Weights of a small GPT-style language model, trained from scratch on English Wikipedia.
Size: 9 layers, width 128, 4 heads of 32, MLP 320 SwiGLU, vocabulary 1024, 1.96M parameters.
Architecture: rotary positions, no biases in attention or MLP.
Training: a variant of SOAP for these matrices, 5901 steps.
Each number is 500 + 50 x the weight over its row's rms, rounded and kept within 0 to 999. Layers, rows and columns count from 0. Numbers have three digits each. The size before them is the row's rms in percent of the matrix's.

# v: layer 3 attention value, 128x128, rms 0.294, rows 43-95, columns 0-63
# o: layer 3 attention output (transposed), 128x128, rms 0.275, rows 43-95, columns 0-63
# q: layer 3 attention query, 128x128, rms 0.323, rows 64-110, columns 0-63
# k: layer 3 attention key, 128x128, rms 0.312, rows 64-110, columns 0-63
v43 088:370529529565532439589448548524522534407470442460349484494438483472471459508434439446445445541512592464534547404589447513465499486597486477429470509525527469484546534469512558499465443479455452
o43 080:523524508624533537502550483482510552543513487529478511542539535602519457548611604448550507404536456476470404566430449472579509533414545468467460553487523509494526535454483533529553519558554498
v44 091:426475504467521418484450577531506457490505503489523465458470483516495477558485471541601464470399568471546513377479499499519442550572489451535521563467503532547625467510574449448489520497568387
o44 093:473557452553494508564386586534520620513541475517512494555512550605367535439527507487448471526571493496508391568420479527482518464466436477514502510578538517551478506434448522525456440473478490
v45 093:403429490496507370441516545520514421494477485602448530456532434511493528538424454528499378542467451422522476535496529481473444607489516527560574506477502538506477620477442553487498520501463549
o45 084:588519572544460442450530448536518486476561485497549501460465540496487408578535418479500482404588584603523565590532440485540523465421435555454450475555568598483501501502460532510474482420446412
v46 085:495359451530499498502519444506490516467510536440463520487467477555464413448463509362537486504474578522530461491474520480473475541464513638535545552495510440458473496538580471639573603550449493
o46 087:510455602418536491490458514476565494584462550520468530538471490510471427559500526507478494513476445547510598534424471518454562443510463421546484455551506633442470528508449531382476487537482484
v47 094:506483494439438516568626510541499505590490422455547519471535471574449429497566487503505442469602596461442554454579496565432412549501488486564483416427554461453457505416437453429466405523514494
o47 087:476567542486566482403394538482500498505488506543590545449496441460466459425538395470496527624481549527502483481588515546492504463552364482402469460480522468535501562385595434502514533530548538
v48 099:627531580498498490431508496517556431515488534519509521432537524374544461408476577495536540458406583523529497373488462427435477458581488393421464555508488531508450477428469487512443495517463387
o48 090:518456514470401547430534591470569435532552495457449486465477443566448470545476513545522538503506512513537385622423501488583490509580564521501454428475535491513485404548508597551505513568516594
v49 096:581506463567566422492525527495450542485435542417474555515497504447429489434455572461479494429524490428430533508545456558537532511451529587504548446502408520571500543525601459542500526379500533
o49 087:488604536586513663514528425511514531531593494621462499438516536645489487539489527516513543448521534469544405464443410393525527489480403458486476524479496443436489527502515435486447496507562504
v50 093:479420445536545553531460498449496530500555526495487552578502469542546459501468502479479538379619515526489499428571505494504508456573512500533550470492537511498531526440528488522492456511540519
o50 088:555487543534509522403478519481512434568402537544501498528560497403459545570489472439503511542620513621580543517464499601408559552504558519567457451538421438522549490457488423541465436579532516
v51 090:540466479420571468607448430499442456626502532570584537497490485465507541477449496595485450460504434418480481536502455551533523488514543553560530530537492511475477506381451497514466508437665469
o51 090:521444436488527473507459506479518531580500440483535488494526460498506498444513570486480631495584594555496514436537528519382544487518553495490464439607519481458520514519558438544496595429485468
v52 082:545557543545561587470390428482508562534411507476465468474535445491544594463506472487587465421519455514485439450534497529504596482426614475491534585609527501518481585500473474474510444541523548
o52 087:474469447563478440466520551507486469465472483428490514582500451505518463504500461555439535505475467497463471446392493513467544480489548484489470604513468465438461492537505413508543509413513513
v53 084:423395512433522577481417466540560487455449530630481558388589528498509502480509529486490542437581576499547588518482508555459514485537510583506452541509518498468493470521546502490474532496397408
o53 082:491507557517443471357537550529452532510560433514566475525461514556483540465533485501507503494408394496536420511393432534600629428525526521547567448528493525523474476491497450570496478519536512
v54 101:408445508528496585516507506492508510529509492486520522491516546509452426497435533459457515523578492444467450439577424544546528542392425464445536514539530504422486483539494462441531485378469511
o54 092:530512486486507495559473501483501508416522537470486480498578439533498525504506499626436521460555417481457495521538452449468510561493506517554482455477490506585531461451470444469528521563522492
v55 097:453428449541476472627523419614544567447477582584520513472579495499481547410483512471644469586497479616531455447532445505500367520474469447472513541519510519522437478407505579536587409426488516
o55 094:515487512512457451515504527450398470529538514531513567546500493464394597578419512593441595414454510379576538556470539540545618534494492473511447548574469517540451498493575480457636435464527558
v56 102:516373501473521514474474480399500471506438603430451530550490545462463502498520531467513479529483560544598446487486497524513510490530551429512425511504448531536461541365421504458520565463433548
o56 095:420509508527561521464495473510519550566485493550510493542365400523538440540461480516469496492556470538515554532485433437553459392452555546481552493461593524435520508634527523546495534507513453
v57 095:499571533522478603406499500522537445561443443520469496480500493447497472488411411399520488472544483473474529501487626510400469446444535496558460594509442497467496559581535477492539498432533472
o57 092:512516458530595450486500512509512438522464472507529475513497493456524502508449498514601475519535395502575548428564502475473613468524497540394501485425438503497484395503392487382499515487463469
v58 084:527459525533482559404479466533585586516515500495505550441416462460525462474543445497453457591441424442514579546507447568544459542564485495477495556520510478439633573528525438567459479438507420
o58 091:560528459521461417505491463558462541547462555474564456561531467477568540399447533496410461511572493431424464456524444553476513435437525475474508550496486597554483480562603457531508478537463538
v59 096:561493424498478497558560601538530542526512432505567542502544477564456525487422348492458528524517493479537509448427509491450509373509406500447529529504484470489460461529479448468513482570439472
o59 086:512489506511601400425408414517407408418501547464374481530535427469503511524589516519518495594515497569452464481474479558575461544473498443533412492499492462505563518553551550546449508445521544
v60 102:505478482508494542525515502451507451496561468396496462521532510515445481450420448495556646578487508546541452462593496521386423452561489497483477414560438467520430546476504502445515542544464441
o60 101:504557574588468509480457577435521433547482432539541553482433452529474558459666505499491452437493468472439487487463505467641422533576536532534513437457492492410485548409479486535501460482638478
v61 089:512579545536475522523492530469465530524558544440511528496482558480594518564498471537577515558468501470540533530355510491442505411508547535488552513492556567592525589416508472534523510478443560
o61 083:532492485447512507445586497477478527470485549538491560473466513473449462476487511520470452485460539477478406476504462440610495523438459533536549534629488612522511467566486477481437562418525548
v62 109:454511539487458440450552551441485588480548405548467520440567509506426492497344560459506485541474593466490518428535558492469435430508502415585407433520468575421545565539479488494493509594419578
o62 095:524491440501553383501562549470472496551442573476457484443455418426414396425559510488473471490483464447476535494523517507505596489474485499413559481493585554559517491480512395467502580576585563
v63 091:483506605533504412531527388468410432525513460522513534523588553437458514520450541622500482453520568477494553379533486412561465535509501446478487468518492498477442502521509479461613488530433465
o63 086:534465510474545539460517632429493574531500554562414570562499493573577473553418558492379454460439454495548523466445449454490650563547453546402477544511597499498550516474484542443386438458474480
q64 061:507578519460536460600571651477452498496480546469516515425496472528452511491495571512483558521554556498551450535529496481560429538527458519411461477497501383500549567477511556607542447420520453
k64 116:512526517498428454468463434490438478441523495469429471535559545584527463513487582427491516455545471557513486552445503566448429522461530495542582527469538529574459450461456538420582598562617554
q65 092:491584521617468521475495522544441501468487570503431510525537471560434432503575588449477581423583541547531588546480494491558421465427557519515529513441501549604525493510435530477524494558488460
k65 083:468443502460433405581557543459492547554549479451556486464497470368560483461451450597544466511529499507531524491480436541451505518570474433505545518494436550468561549496444579550553517434580502
q66 101:474508524490471483425503494533490458486541497502458527519543583490498475490453457462516580438435472500531508477490537542437453560510485541561551575478485547548436597570480521391497559498610539
k66 108:567520476583465351522457436516490465446552503478450446596542532486513541535423487463341484420486505413556467562454488477527436496511516496468477460460415480514415455443514527516551536516598541
q67 083:468482494439602430517567518462590538453377553392541531538414480507507456442548473546521425406455610529506493459515401438486547502544457582461455419549532591476604483414453482526483399487457474
k67 090:556463486459564616453520500541542564513459468483523496530468407550475523434554548494576469571479527502466460497556510462515478437451512516461421616538531460487504442508494508525529515499420422
q68 099:501446503520560515534552476483529526544467462348486573435433477494557418474497453562467427536444528448445438482526501460538428468543535602540534534517492581419526446464476529578503425485449473
k68 096:375530487483527504434497547505518619530473490606533523397475478460603508510458455520457490581478486473494529519480549461532548490532446461517540446513492485443562512441554436552497506535459494
q69 091:454543453435464466587425589522445523509480502529537512445541564487455515585522403538502476434474503575484518488489594523488574556449459436433561453526454509529475506464519476447472577423479466
k69 088:484494517468554452488428434420546478398609460558486521506491473483549493553520470501474398526617469482580459475492459531465423488422352411498505444440475496510487437464475547496445526564501519
q70 089:470489559523492546448504502544487492461480413418486422563574607517533532592462498500483533493503483499532530551470413561492583467480570452416425531473509455569383595527458514481461552507534550
k70 094:557495447510512450481503490458458486410479477514476460556424666612491411439448598514573590468541514473532446477449457552454509448550471515461583560480492580514478448454485502432473494476569575
q71 093:542507460538476407446465526466453484496573474530518473497585528515527495450382567385444522481476487468572538520506552579455456455484519449547567469474483516427523561482521572479430475503552451
k71 117:541481522571509408532473481548495466446493510525431465562528526535519526548520580418422501485499409526468514516382606552467525581376516491503530548491512488509523514541428559432501555552541632
q72 097:591545560530462536536563516526511478518562468505512490492524499465498531523494651453439533471410469498429478529475555507444483503408527440549474562438549713513479462563475548515531573543619518
k72 091:513425405533482475510541616525460488507441569457489543474505458531490529490585490574545534455584513582478597453510507444542544524596385516513483579489366429465519441447568517532527518443437476
q73 090:477584441546533424431487493436470478448440491478596452483492523461459466475521432457492553492532424564504447534500466530477429442530457439502555468549569407470547558429410487483477453485534543
k73 090:534476495435465527532478549481548525528440452541515530486416579512482510483588568551566378575484604472436524439539510434449469436459543479574537536578446468467498463614551567503483493492454390
q74 111:521578513560449470459448554516482511507559503421436517453467437560539454493472461440397420431466481520546413506517425516517568409505549512526481523489455474551543418523550598513517424583471437
k74 088:581467436541519524515515399524542501502521502583481562522439440524443560543507508561530517403548437479458474488460503554470499502468504543511497451478421470471418461497540478568512491485439565
q75 100:435488564530529539631511494558462447503569525533452544480485455490437537492543600551473439561466484557505524474434569450488477598521523509496603530531403499564559429488576484512386478405437536
k75 102:538523420500429477464507618501499495485552434519494496605507535534551611415475473451495549463551405556501475393431460532507467485475499622499544459439558492535416479471435484498564581526426475
q76 110:500401486458465542458529526482492579509536509432484555490405433507448571485509504500579547517449437563537550506478546473526517402529490636479541506510501455639542452572535523448527517453503535
k76 098:444539542499542481488505550557571446461512482434400543425532436460545563486572570552514490584480501483486544520509502493516446549491533370580426502502509473479549552426508532481456546533517529
q77 105:435547464431517471491477605569522403566483510462481534546497498447549591440491452536504494435470429526556472496486519546544551500433440482531464528572453472473455416423535474475521477551555426
k77 093:585475476511425489451528561488533591433558409506566491480549531478553520543445525435430519496489522490395513436453547478480498460548495502507554498424502432547555447498527547510385478487527477
q78 096:571476498561547487462478501528483512460435464601516421565501551583516574586473512515431527471569524575551477474519495585529482522523494591557458374564497366481528510508498477480588635468469497
k78 095:526474510503562410594507551504507450440480534467517546404475435481557397417532513596472451538507518489543527474439517502572400487566495469568617593440449495480490437576434474501524546462448484
q79 095:522494526469582475522493560502454526522519592565546428572599453509533491508565478471436512507521469462608557529578410448521515441637418576496575483550605481572495498420480500467460421369550560
k79 097:460513479463544566542502441421565489448497448470464505514493523578420521453513501559530535534530496516453456494503518465478446538471638528453578472578416551508425582476542495540529512467490420
q80 133:497519501497548476593550577489547445529433481511545500496491421384573509528547460486497440544501589516477499464572466483524518557521418504439479452532533452422488516451526471586413353456374515
k80 117:499445483432538567476504536492519492576423472534525500454404390443526545471527477606592496591500506548450533522530433439536550529607439451519393480536536449446568495491513476561520418470468409
q81 103:489473487566489500424400511503452469418522504585474502552565532581411474500459545506473492504482463488508417529448515524498621430461476463435505466491530468524471532498540440476500517508534497
k81 109:435548565533424444504542520503498473412524474520463491529574495558448525540471486511458579457500487555495463494475439603478471560418512391483548448479475529499421515569537515479469498503600491
q82 083:489444476476540639562522496579544487456456447503561417539526599514472534453427491595577425472573526478497529496398490488457503455498477562581442535552512509535574454536475463504466503341453591
k82 080:493578479528498492551567553559516389528486551427489419530489490481616430483487514482455448495574590571483385407460577504588549435559471534462546475619564577546449525459510523537488458508476482
q83 084:469480537549455479448458521507544502403547556599477552504560585498468463560437567530514556427541483479542449554484489522492502461487487556518466494505439537475502480568498511453459568432544501
k83 089:531503582530438539551473497517442487369483538447519514595608581540498501564501552461445564453458471488499517430434576487483521446426537492478538516420462537478479524422441545481528500508578546
q84 080:399555508521548413455496528492455457432537601503398555438548496498489530491598491490490466500417461444465386547506508514492459518449469521475590543544494459425437616491522467565434453491453442
k84 078:541533492521524498521482491470473494537532469602533528497505528525526559546480542456472409438524464492449500472479533589424514403531606494680376473568490476477518485488523555531579496462521440
q85 104:459480456445379539497437465577461443512524515547442564576526549605512471549495535463445600492471385554508551550499546484525438537515550426573576476437462593525455480509508547525467453554520489
k85 096:577503557564477453549543505471584510456499483496538427506578467472515546487511515524423528481546516475526533434511464539519531554431562510530529497420438472470478481561560534461495598505554625
q86 094:526480501533466499508461459483478448493499505429568463530539421477529496489462527454537453532481571534457510497537464475496657405475510422509585506593393543388551580489439501483433554508562498
k86 090:543437543539499517563433534570538490524513545537540624519453522525549507441458485548512479445473537477664473467509510455491505509578434459511477490417622583548547482495543504493483500530523523
q87 100:517654470594434471435464519430416514573540465534498455525526463574461473429452445516480576407585583485507529480433543477511525437494488468558443430511523544465549453474547536433583532553578472
k87 097:499559496434562467500580430467588407503598556547392441548555506503488511602569474478479483520528507508422542557426576484557490477552453506419447469437506473410454472552379471488538535534478449
q88 093:512505414495562441491534443460491552495509452485476430442426502618623549495451512510539407442576522464499474531506489515474440468466552521558512541466653459473475446474462538485527477495465499
k88 098:525493456563493585547532575466523521486495548588511509507449438411400489512585556444523482551460468605482577496492496487550535400616439513412384508472507459553486497514476413494467443533420434
q89 095:511504571467478535523547458480444457459406474443523510485473474428545437482499606413502536483394515509486433467407504458469504514439528435638504582513519529464526479481424453544537448556501439
k89 086:564552644459575430488528534478521396535579552491519482462502567442494520527447545553534470476516566520457453507542507577578433515553423493526504562539406572518501477591564465435500449550494547
q90 093:539455477541533501492442459470539458490542496475575440481441522547567518467541497500438498514544367481452422436472523589470555554348507581477478577527539436511553545489439398467505516549425524
k90 092:513461441548489514479483527488467538467511536548514496469522534524479469563498563438437516473518550606504511491562448540520478548538525525570440433585548473454536465490573591511493486500502525
q91 100:581424461537525434467514513476519585439514516412514516522474436445466474440419509457502453548441474606479551420498487531406483560561482406547584424573463536519464435468463570423465541563482484
k91 089:540515470530531446469480527527587426492515421547475431533535396531519533477469452351560411457518473516491496515470491559487521447460388582491572578511479545516467516556535478506535526520448515
q92 106:493438599460544540490469523464502438520467564506407437447472546537534523524564527567533425568404486502458499458486580587510445514538489437535578559429397444456497486470436430566424486603548499
k92 088:540469563471550476421493537543450524540549597491542483462527493529492504470430637399460483544485525507573458453482541504467510501471546497515571604545452486512427562478568434530520499464513527
q93 098:486479408502516502470444513457517498538508535450477463491457471554458565390508541491492524481513556504386582464518448495450516598519506485591499508575445554496490532523526463500599546419451535
k93 110:525478401455554611518500501544447447553502434479439479454517410485531521457518494467482532532519536532504452515451436469557489448622548552470487476532522544537507558560401410408437562456530414
q94 096:526436469521439489442430498478433476511479402480562459446465519510541584416536506563579568599478389460561502459411515427503534423480460482531574533384436407528576509500439545509526514513474496
k94 090:581438557580404469492461537464495520517396574461474515527404504475419450421546511408510538510435566540456481401444481524480521435484503565547505465472484359515467515574493567533452479470443556
q95 102:507490599590503455458535476498534523527520626597532510485509512489393502582393462503523487484532541499485492520511548523415562551498564431415479461524426522515420517439459527483418427543518472
k95 092:495565569490533589543524506595550468443551565487496528549527459515502429450515489549515532580594560466413491390458502556465523445348484441559415512485436591575508460519487484438478524526545543
v64 125:588540443568589567535442465450557455440545533516487490588518520457480511520518565452470531471550570441449546417552484480544531458537559422476532547496553474498598426445370555446410527470491378
o64 133:471474580483567504455548505481437517507439481471472466537505477540530521474449583475550560528472543512466603468406528474484508441476495530513464479484492507416378516561485477601487574466507556
v65 113:511434471590437476516424434548526476480502483437527554547503512524574543527479548449434461507542530519523532533490558581558467442565424496505492487518481414522610497523510564514572593463507534
o65 128:538442528518507583546368518533495529491569560477410461527566524477486500539536427515569439637480516470479447431490479549536529484541519475523519574446500434516412478491507494465517407520543496
v66 114:418504502522483481578512479600566529553634460392577411481480527507493412483460543496444490442540566483514476546473439482449610541429515583461518428497393383552477469475474556489414423523428495
o66 124:586467493532476457510559491545451480463478531608569506595523466558513580492459483520544471504484420512533378425494456513431498550544548504492422540500580507520501505538449490452569528496506490
v67 117:563503540438500503593511519477563525488515600538545405533424539553519501520473518506491540521557512583472465483618550525496562518490476469525418550480481519511441558402491538516529417549523461
o67 119:479530552520461550480566540553449509480504529527532562382465433436518460459447524428448480535508610490439465442540367480522465521443456456433583405559509490531610473540450586476549543488514404
v68 103:505495502493487454538529644550538466404562629450569525463520476485511497445492452462481568519458508531516522451363530498445468593473480585474517541557492542497458409581390564577528528466512472
o68 114:470477500625473501514470519483511580518510477494509506497496517454467445552457484449512487450529455459559478488591426531429477520589502465507454480549595558379525537505511515527506480609536456
v69 120:519417571521528507539472432509549594546526425448459552475448560530618518567428518564526478545463505527525441428484456460512463435421486556481416508577530461560439498454492448471457474415416585
o69 123:538508515414527515553437469536428482474560438537499509506434410507476566431550549506546504360482441565429614508557491510486547456462549539548421504469523540464490470474571530463524479508530507
v70 120:433366410536513499540452480384489512464511536527528456428491538469558530499458411531485551512610543481534446393473393569488487546633569520509475494456631506532524493542541491510514514472595510
o70 134:498630544535474437553567491570502488604557517514415485457549511503563523425440435535550471507498491456487521492490574554510532539437450472546499520495501590432403452571490578443435502578532445
v71 116:506500444518488503413459494469564488516511467505490558491667465529536641477454441554658494435595481522439506498557485517508496538500469589560501441533558547497509537413503483513539478529471423
o71 131:490513550450457392530441547484546459463485436467414546445409522549505453579491552465396564503452503564558489559560407526503491473578458412500505481480464488497492509486545526514445450515547506
v72 114:522490534551518489428520498496482596426509471499492359487503546454457464506560482549526502451495481591612420462464452418480518467384468553428485341604496571520507499496434420516484496561501515
o72 125:437427425534511375474472523529474393592521467532463528461520487563543491549455445441503526448602504484448476555527465530441477586545469501509470465511539457507556559539536595562466516506534574
v73 117:531482479482509558510530487499461523567461459507449537529513589480503403505550521439527536519517476558599553571466455447572494574499532471454521554441548591515528581404449487467480460497548438
o73 132:459414459547512418489527519360477448496578531499488582525461474421519539435496513553558574447555420466515485407521508535576481514536502495468519476539387469550438398490536422479492519551546473
v74 114:493473572519553507482500501459414497536537538475470518319479473510480494434517522569441481532465480537580486555536569522499529465458535563460506449461432542385407469473572492526565531436520504
o74 130:560463503546500540511432430455496589441547448453611450554483504490536498518459490561608517499484498390526492436504459515412531506442413473470570515528467550500501638472476455466503481474465482
v75 113:437512482467547448476422533556433533534546424581556475458578539429490468599384656509466448448475532486439475474449501439562564482485486550474464507394559511489522575567483467516485623541505507
o75 125:569575363585507622477519492569510523552500557392506513504556454534480496506531504449593581476531506579606517487512500488549566328516490550426490493550500460547468477507522518524567494485427513
v76 120:569540415555542496502542492458428509487448462533491512538441430555471513579571527554415496505532514593451539560438509502526542570572484497431489545540435615534416582392438430601427543522486540
o76 125:492546489496405487521537491498462537511506470487494411481484442475471494496481444449582615551440495489514493490560511510527499491532440430532588520526470486535578496479513432464451415546427495
v77 124:566520564461426422489507533432579392475534453568456551526479497526465523484531510490496528526561502508528529489513593415475446483501493588517493496567479459499489467462471461488491517475582586
o77 121:438378621461464461614474425578547519441492464469437472449488497509513553596478539486517530419517524517464522517553515535500479505470557525522524449401560560481555443539533434536518482457430464
v78 117:497464606520494493420591471502495466465542393508487469522483567556550509480483512494424560615535468474501463541473415480475471554501505495367474422541481507525435436552615589473513514455386492
o78 128:554463556488436456478478446471355455526455448500582434587525512456488542544462520383425624523488487495409540407527531594453473495491564543559480562559574516476534505478484575472519544526495508
v79 112:524486572580507535418495420483476500422515404506482616495495449572482530422531488464444516519579565460523484510582437573639556509454431464528388480569556428527492447465455530469477515513482494
o79 120:480439452425535459457445500477449425472463475558406546537564574522501525493534575530444545552413423461501509470441546385390456493523500468431468503514536570581534443470595511437520524513465601
v80 113:528533498512458509475503505575587472497464525459382518530426529523567479535461486551581535578455484467507468429523532424509545437469548478471419396460534586403573508482461494495440478454447392
o80 127:584460535497480486555506558449438362588467543537545488515433432485433484511570549454450480518532544471458504468565485503474529656501464532579602541415491436566448428513436517541519590523595564
v81 114:523526496530539450522432509483429484561503481488514521418441451470434489552575405502490515564562490579531528448552532474473485504468527548464511475506456462483442539539483488436534414530545445
o81 129:570454518496599480575523446497490524545439554471516494496460517448415379447507448445637451491454488422494414457468545541458482555515494519474574534501513544427555395503542528498462517536559613
v82 110:499576551526436557568557523422494540435467522418438461609506506454533597425415453568554529450513382528470495590493462513477445521565448527465480473520483542556479613508458498497606508388491515
o82 113:381432472467594435435485540467508489638434483428502498486443458533497573545520473465450472519494440503516457556470386575464534552457485449528414506515512530442494517495576557510465514635551453
v83 119:493482462411474513446533574454553466591523550452476458513488491548496511533501527399517514453477626542475516447414482517541500502442438518549433462479413536507566465491484469439482479513530544
o83 128:470392461571495439534515442486520525458530493515572523438479543593462520519365524545496557585495430463479423454460489402557474415551486433360521508504436478441508506534483470449566525444516512
v84 124:543489559556642511577478525554508486584502513434545521587575451575553565487477463500507533510523434612457547491418464482540404530454478455498434435355580466515475438496489562378592475502522519
o84 135:460476532499477595504452534479487420492538513494492512433487600477449540436547547422487435499475479476498423437525484569517505544411497394501518527494481502473457554499503473590535525499510561
v85 111:542514490584570503518443522484587535426459525481418492567516443554548524530516514485577528446472562604499514535588468509509487458462515446571539454503515550475520399608543449505439338452538455
o85 120:543440594444428551510490382547569383562507417560502414521543517528443539501499470551454393551526585512430469566514426514522476542534573524471480484512476573492470441530498393541430530511577526
v86 121:515616412536511447514463530473537453495468505479493423563491572472436524584526458497474566512550483568524463530481561449542631526492488609481512520491543457505453449514550576453450535416454504
o86 129:583486516524445469456397464464507512557430495511568525448537469495446450544472510508467522545541537443463493493517487549439495450561535445577463491503440478423503416549571499592550520545536469
v87 111:475547448467474504501543514557497472511452543515423540583491513500419515488486445424586448478407484490553603383553472587514531614439567523475504483453595476470465445564516486577500475440480538
o87 116:556462502451538531538381454498576583421546433552517540501493547466478553520566498556440594518544433418493501538464517495477498502527454508478521507474463445420445469449487517430379531498599494
v88 116:572537480488544556427423498462480497507538492599470530508432502505504478579434527473482509550451502538446489489497549503540464608518524557417412389562455549591564506599438496525493478569474510
o88 127:447488551485452506508468510546522554458540479604503562516506485582466511513498365489540580536468507494569485579548522434531446517480503537446572539563437553559483541497530482547487567451540491
v89 107:475519458543481467573536538512495506474454419478434528463468470559438367472517489502553575450594478459440478490511425460424492492526555567521547479451471582532403468407500501472534510410529483
o89 123:567455520505433505496428484507448537486467464528533506464471538445499605527537591534533399532455469461572441535450470552555586494513535503495504503542511469507509528463425555531495518648523566
v90 116:471541586370499501523547553532541483535554470509440512502568484548471515468489521451557453609434457476545523558478538542505512527427507478511565481478483412467608488551509503555604511600484502
o90 121:603455522506540436492513491478479529554469565520612483578440514487522528526471469417482553496521480479526451476459406503473466457451471582404459570365532455521428486505436529425390496447539545
v91 110:543568512503587578427478500437511587548511428504447453521494490403476508514522498516497412544538455432454518434485590419476452549416489458552503571466499409539436509420567538444556452443498490
o91 127:511445467446499512532437578532534447447441556481379533492439493430470466495397553514509560455452436486446440522444452589538491492480450450532388489550393558539524467441457492564536492521539393
v92 115:457471503490523484502487445472594474465487399490432488458542476511454417395560408459529566508462553439502536483396575451555552548558540472543454464537471472550547521520477541513522470520423500
o92 129:459489608466404512564429490497523543543479608548520539490488561543485385547445578548557482494479517512491477454484554558503450464510493501460566489415488589550504511442517536575464507509521464
v93 105:528410541542550457556470568492494565464495373486567502508505552482561455505443429509506523481487511483437506480501493511473501534541436437536522499446501584473512564446464529462512547565515529
o93 115:480573523487551596608527386527510487507523568448407472490597493481455596441535570567469454504427462449549525482619495487469404438453511575546521543510545453487534614487461568590539467478585456
v94 123:462599522494440554550608483450484462606546502561525528467480610483455518569460480396430582497532460505431547543481461456438478528467419497481592500485507566481489564531633513524434490534472508
o94 130:445468493526521439463373453498475541436437533528484514455472454452595458441634531494518441518555502569558503505521475570484624500483545549513463530588435471485489459500507438436507606482416483
v95 116:500446502569519535462555583484578556567455439490449523493522522495485517564502492539446492564450516524540447540505461442534460451445498425545510534430482519640468543473477582426470570419515580
o95 128:414528531404553555554490531433473514457471536506559517488486394491463559457551541526579473411449452386470573483524480620482444376510484557394456557489593537540496490569524564478477403612472525
q96 107:441560500487555450505529432528453474581530433567530403456529433414571600453496432490374486446442438569501476526498524508410504597479510506473471471543524505486531412433502545525483414541436475
k96 100:463605513532446477439554539405445474535419460495479534504550523549505404513493530389557572531462517541543575484580448538513383566536437443420538427530582513569507593506502483555453491481502446
q97 086:436434528548561561530543478537494477457483544441470441558460525511476442510434529499577534476563485471497502427498523471469494587517513470563560477487481580363444524467401385492565501500572474
k97 089:546500483487431496511437552464524433621556533441616409467511547557506499484477560493493473521444516466465439554539564546436534498507525420456542565417421454449530475534529559471458521462491580
q98 097:461380408477584517539539550486486405407507547446538612488388496505511491562545477468573569552444534533453472504473414493498557431481461523496356435559417465483490434527570497581520500441562507
k98 091:460508584495473482502403504522461448443547453447403438474534542530466582504520574468433440500519551568544519472470449593484442520505601518572567583472459525427578556537432475503520444516433486
q99 107:499466583524486489542556634474515520565519488555480430490550436470552496480407452539501508530521490602453563385491485511517499583535521527485504585552485549519560525500516501487551563459488438
k99 099:472520483510565500409568541468625528546362519574422580406475474493459580454537560430490572396510459536451453551573482561536444491537456495478540434458509499523489554460584464522421520608484479
q100 097:424466576468561525463556523505498448479529524416488521453524483468457414490449534507492484485566504398498528489564479613604465518483557423594521439498460522521515537509544380540517516391462477
k100 089:402533453433481539554531470536507447562521450496511499401491571518392454460501546456445471532569542511389532572577535557446444415490508520488556559506472536595544545497506509500504468523633412
q101 101:459576534536508522390602404481516559534474499541490542558558506549535543527556487425515518469428538531547525464522509567368468507477437515553484469470515565423448542536589507562533485589519498
k101 091:467459422506475378593507502534586506557535466477410445445507526464513577495455472589483452415569450424554480498508595533426550448459505458513433510524445561492487459445454488442498563463527489
q102 105:515521514437552420498499437447475435516570538499471491476507506502573482617489529492568454532485501452508564456494545539413518475421451459467496512531534631449420455437507576432450479536513505
k102 090:539391508516511559630386486514532550417509394450450566473432467564462576490571485449514530499395518472504556535579485521463506547424579596585605523536483491488416422476513499479491507492608506
q103 101:478545600488468398475448506474536493364561508538436475469593534493526443587545514479503466420480472479521506529514491485520419580463571484415484504502479530492478536545429538417435576514494440
k103 095:460463402428532430517529375446543511520523509513381464586523497538464538575440517484467517484533411391568518549454463495532486478536437531512530573528499569572481567445543502476527591510439502
q104 091:493473441565541550486512511449466489596544430516467542434550572448435446560501575454436545496568562417545457476523568514464467502532494504550496435437558558458456488534469530479525480460507519
k104 099:548570560452501498570551419548481551412635575479482520526489562506514510501588491507491499575436537534440563449509505445528550485477529460558521592563455640489485454518493533554451453496502538
q105 101:494494472523412516550555518429577522523554471540467545469520425428506509540466546509421557435580479451522508469538538505574447542562511420333407516517521514443531532520410500491491506555533479
k105 104:547452433489498460488452623494572487547534447421472427468479479443571516565629567425489497506432440468511470435499532540458469445566470543511491562451575530495515604444484456511424501553422516
q106 095:492558523447561469530436542491483500517498501487469495521455429447413485487461580453521598446387413562472453404491498506507441468484506533530538594463593448533462441520441521493508429575567410
k106 112:510604601378535503528547471483573530504455471539489441480517578610516571478575511460530475481526526418365484564490509516528486468446623522461526504486430558464497552448536561499528500483505491
q107 100:518476503565554464589480551476533551519568504523465539610426478485515458497438533515531493502464433542562554498429566550553538531526469558625527491516429603411504507457478513508419456513476529
k107 093:529519407535547523444398533450527570450489457443505541474481496499503429555529536574488593545575421453491498599498458456562562473520588436498437455432486554518482452551517514529493484454463489
q108 095:556436470444496537612464429493445521504489513461460478518508512458483472447628353525520512441523459525461516484490461556580505556501508568544603578542561436473474397528552543505574550546487628
k108 094:598491518500418513439453535536430548443493431561444578516446504481522518513472516560490504563486548506537448486548622489548480446598401477427506490491501499538442564503506520432474509529437484
q109 099:469588465446482504489425500439475454490490443519432487525527498520539434407503525498474595496398495542461364577542485541497556467477515530523539494608521475406523478460524501544460378513477530
k109 102:500452488538571537555443503540427560517597598544481532448495548498399539476486545602426356550574492540461508535439469537527571521541504585455503501596575420530566488465519561472540557461504481
q110 105:425522507621546471364473542455498572532530537540534489494546430587507540449466449415552537491594482388550505416421544523543456486517569403493442507491521441509417498500466423541495488468513561
k110 106:470433476507491554452566572478496393534399466510545538446491470540543468509528461579431505508469511617511526496465501383473397451517470572529525438444574460500506387463506565458482542579522470